Weights of a small GPT-style language model, trained from scratch on English Wikipedia.
Size: 13 layers, vocabulary 8192.
Architecture: learned positions, tied embeddings.
Training: a variant of SOAP for these matrices, 114M tokens.
Each number is 50 + 10 x the weight over its row's rms, rounded and kept within 0 to 99. Layers, rows and columns count from 0. The size before them is the row's rms in percent of the matrix's.

# layer 2 MLP down, 128x512, rms 0.122, rows 0-42, columns 192-223
106:47 50 48 45 36 55 29 40 45 43 55 36 54 47 61 68 55 38 33 44 43 46 46 54 68 47 69 63 47 62 52 62
097:68 48 47 49 56 65 52 50 49 44 52 59 39 44 63 41 50 40 42 59 44 41 51 65 56 52 65 44 47 47 49 29
099:61 51 58 49 51 47 57 62 58 62 54 59 60 56 45 62 57 48 66 38 49 65 40 39 32 38 44 69 50 52 66 46
096:46 39 42 64 35 29 43 43 53 56 55 52 37 61 46 44 61 53 56 49 60 51 52 49 52 46 50 60 26 55 50 52
109:47 67 65 50 62 32 46 50 33 46 62 52 47 42 55 31 48 61 41 43 56 55 70 50 37 52 48 39 45 08 42 50
100:56 59 44 52 39 32 70 47 76 51 57 44 36 42 59 41 48 68 51 35 43 64 51 58 50 34 44 48 56 49 63 48
099:50 57 30 66 35 67 46 51 49 54 40 60 33 54 65 56 51 49 42 46 50 61 52 55 59 64 37 58 47 61 42 45
098:55 65 42 61 55 63 54 46 63 53 41 50 50 55 45 54 38 61 48 60 51 45 46 48 67 50 40 58 47 86 74 48
103:49 54 50 51 50 46 55 56 43 38 45 36 61 49 61 61 53 62 44 41 35 46 40 55 42 40 61 54 42 53 43 46
101:42 33 57 55 59 68 52 50 53 44 38 38 39 47 47 51 56 46 56 66 58 42 47 52 52 47 48 56 53 38 47 57
098:65 41 38 72 56 49 51 50 67 55 49 57 75 57 49 43 27 39 62 62 43 41 48 50 68 43 51 51 40 51 61 54
105:51 50 41 47 40 66 44 59 66 50 48 57 45 49 52 57 55 54 58 70 36 39 59 50 64 43 53 43 48 37 70 58
098:44 48 40 63 50 73 44 45 52 48 39 30 42 51 64 47 41 43 40 49 63 50 71 39 43 62 54 59 49 51 50 38
103:44 50 41 51 66 49 54 26 48 46 50 34 58 50 52 64 53 49 53 48 53 61 39 48 46 51 41 31 52 58 49 46
101:32 50 53 63 53 60 56 62 57 39 49 71 34 47 41 47 74 46 46 46 51 45 48 50 49 52 44 53 54 48 65 48
101:54 50 56 63 54 36 39 38 55 52 48 68 38 44 37 47 36 48 52 51 42 39 47 59 48 54 49 59 52 28 73 36
108:39 51 36 64 47 50 63 72 29 60 39 60 40 54 53 35 58 47 56 47 56 47 41 53 71 40 53 46 46 48 48 48
100:67 33 55 52 46 62 50 56 47 36 50 39 45 63 56 49 50 46 69 45 32 55 44 55 34 47 37 49 47 47 55 46
100:45 50 45 58 51 66 39 39 52 46 54 66 41 53 50 51 54 46 39 52 55 44 38 39 54 49 58 55 47 20 38 57
105:55 51 50 65 51 62 54 40 64 55 59 41 52 55 52 58 60 51 41 51 37 47 29 45 46 48 37 42 67 52 56 51
103:37 38 48 47 45 54 38 54 42 41 57 56 52 48 45 49 42 36 65 51 50 36 52 47 41 46 57 19 52 59 58 44
098:46 36 39 57 29 55 61 46 48 59 51 53 45 58 50 46 44 49 47 36 57 50 49 58 55 66 42 39 57 37 22 42
096:62 59 57 62 64 41 56 61 45 57 39 59 75 50 48 39 47 39 45 33 32 57 55 50 56 50 51 73 66 59 49 44
099:41 50 53 46 70 42 57 52 45 45 54 40 63 38 40 48 32 59 57 54 51 30 46 64 49 54 55 49 52 65 41 46
102:31 56 48 60 51 54 40 29 60 36 58 47 55 74 45 49 74 50 64 64 53 37 63 45 34 50 56 61 53 37 58 37
099:54 68 51 39 26 32 39 55 38 43 66 52 47 55 54 70 54 52 56 35 47 61 64 49 58 51 59 60 58 33 45 62
096:43 49 46 48 39 45 44 62 51 51 58 39 42 44 66 60 46 58 32 46 42 46 46 52 44 44 56 62 56 28 52 51
098:48 51 46 51 44 54 50 44 48 53 51 62 52 50 61 49 33 36 45 39 55 39 59 58 61 46 48 43 55 59 43 37
104:36 53 34 51 57 61 31 52 41 56 38 47 43 56 45 58 36 54 40 56 50 51 41 48 59 36 58 49 55 35 45 64
092:59 56 47 54 56 50 56 69 69 38 44 45 51 52 49 44 34 46 64 41 52 50 60 50 55 53 39 49 50 60 48 43
108:43 44 49 62 43 51 52 42 61 38 30 46 52 52 60 53 48 45 50 37 39 43 54 37 72 46 56 50 41 32 38 62
092:68 26 41 34 55 71 47 65 63 29 41 40 54 59 53 43 46 49 58 37 50 53 66 63 59 46 55 47 50 57 53 40
109:49 50 46 47 60 52 48 34 52 48 22 67 48 55 59 57 34 27 54 57 67 59 50 41 52 48 62 45 39 42 69 49
098:76 40 49 63 72 31 62 47 50 36 45 40 52 41 45 56 38 48 43 32 42 38 49 70 51 52 35 48 57 30 42 39
099:28 45 47 46 51 55 56 47 47 59 67 53 45 50 34 64 39 54 55 42 58 46 37 54 54 45 45 60 51 38 60 56
098:71 50 42 45 53 47 51 39 35 42 60 51 79 66 40 36 12 44 41 43 56 68 49 44 42 59 37 50 52 35 43 60
094:50 52 38 48 58 54 55 28 39 30 41 63 40 38 60 48 51 42 49 40 48 44 45 50 60 45 48 45 57 52 65 49
107:67 65 43 50 58 37 43 56 53 56 57 46 50 53 64 45 55 55 62 37 70 42 44 62 52 44 70 50 50 58 46 40
094:43 40 47 61 38 55 30 42 49 49 62 54 49 44 47 50 62 68 51 54 69 40 66 41 66 52 58 59 58 38 65 48
100:52 55 59 42 60 55 47 46 39 63 66 36 54 60 46 50 64 43 54 47 36 42 65 55 30 61 51 45 39 53 52 51
096:51 55 54 61 50 29 66 45 31 44 40 49 70 52 45 69 52 48 37 52 50 47 45 52 43 41 50 54 54 43 40 40
099:25 52 33 62 77 62 48 64 54 45 37 53 28 56 45 39 42 53 59 49 46 41 57 53 48 60 43 54 64 57 58 54
108:33 55 53 47 48 46 58 33 49 28 53 38 44 55 43 51 55 45 49 49 60 57 70 40 54 52 56 60 55 68 47 40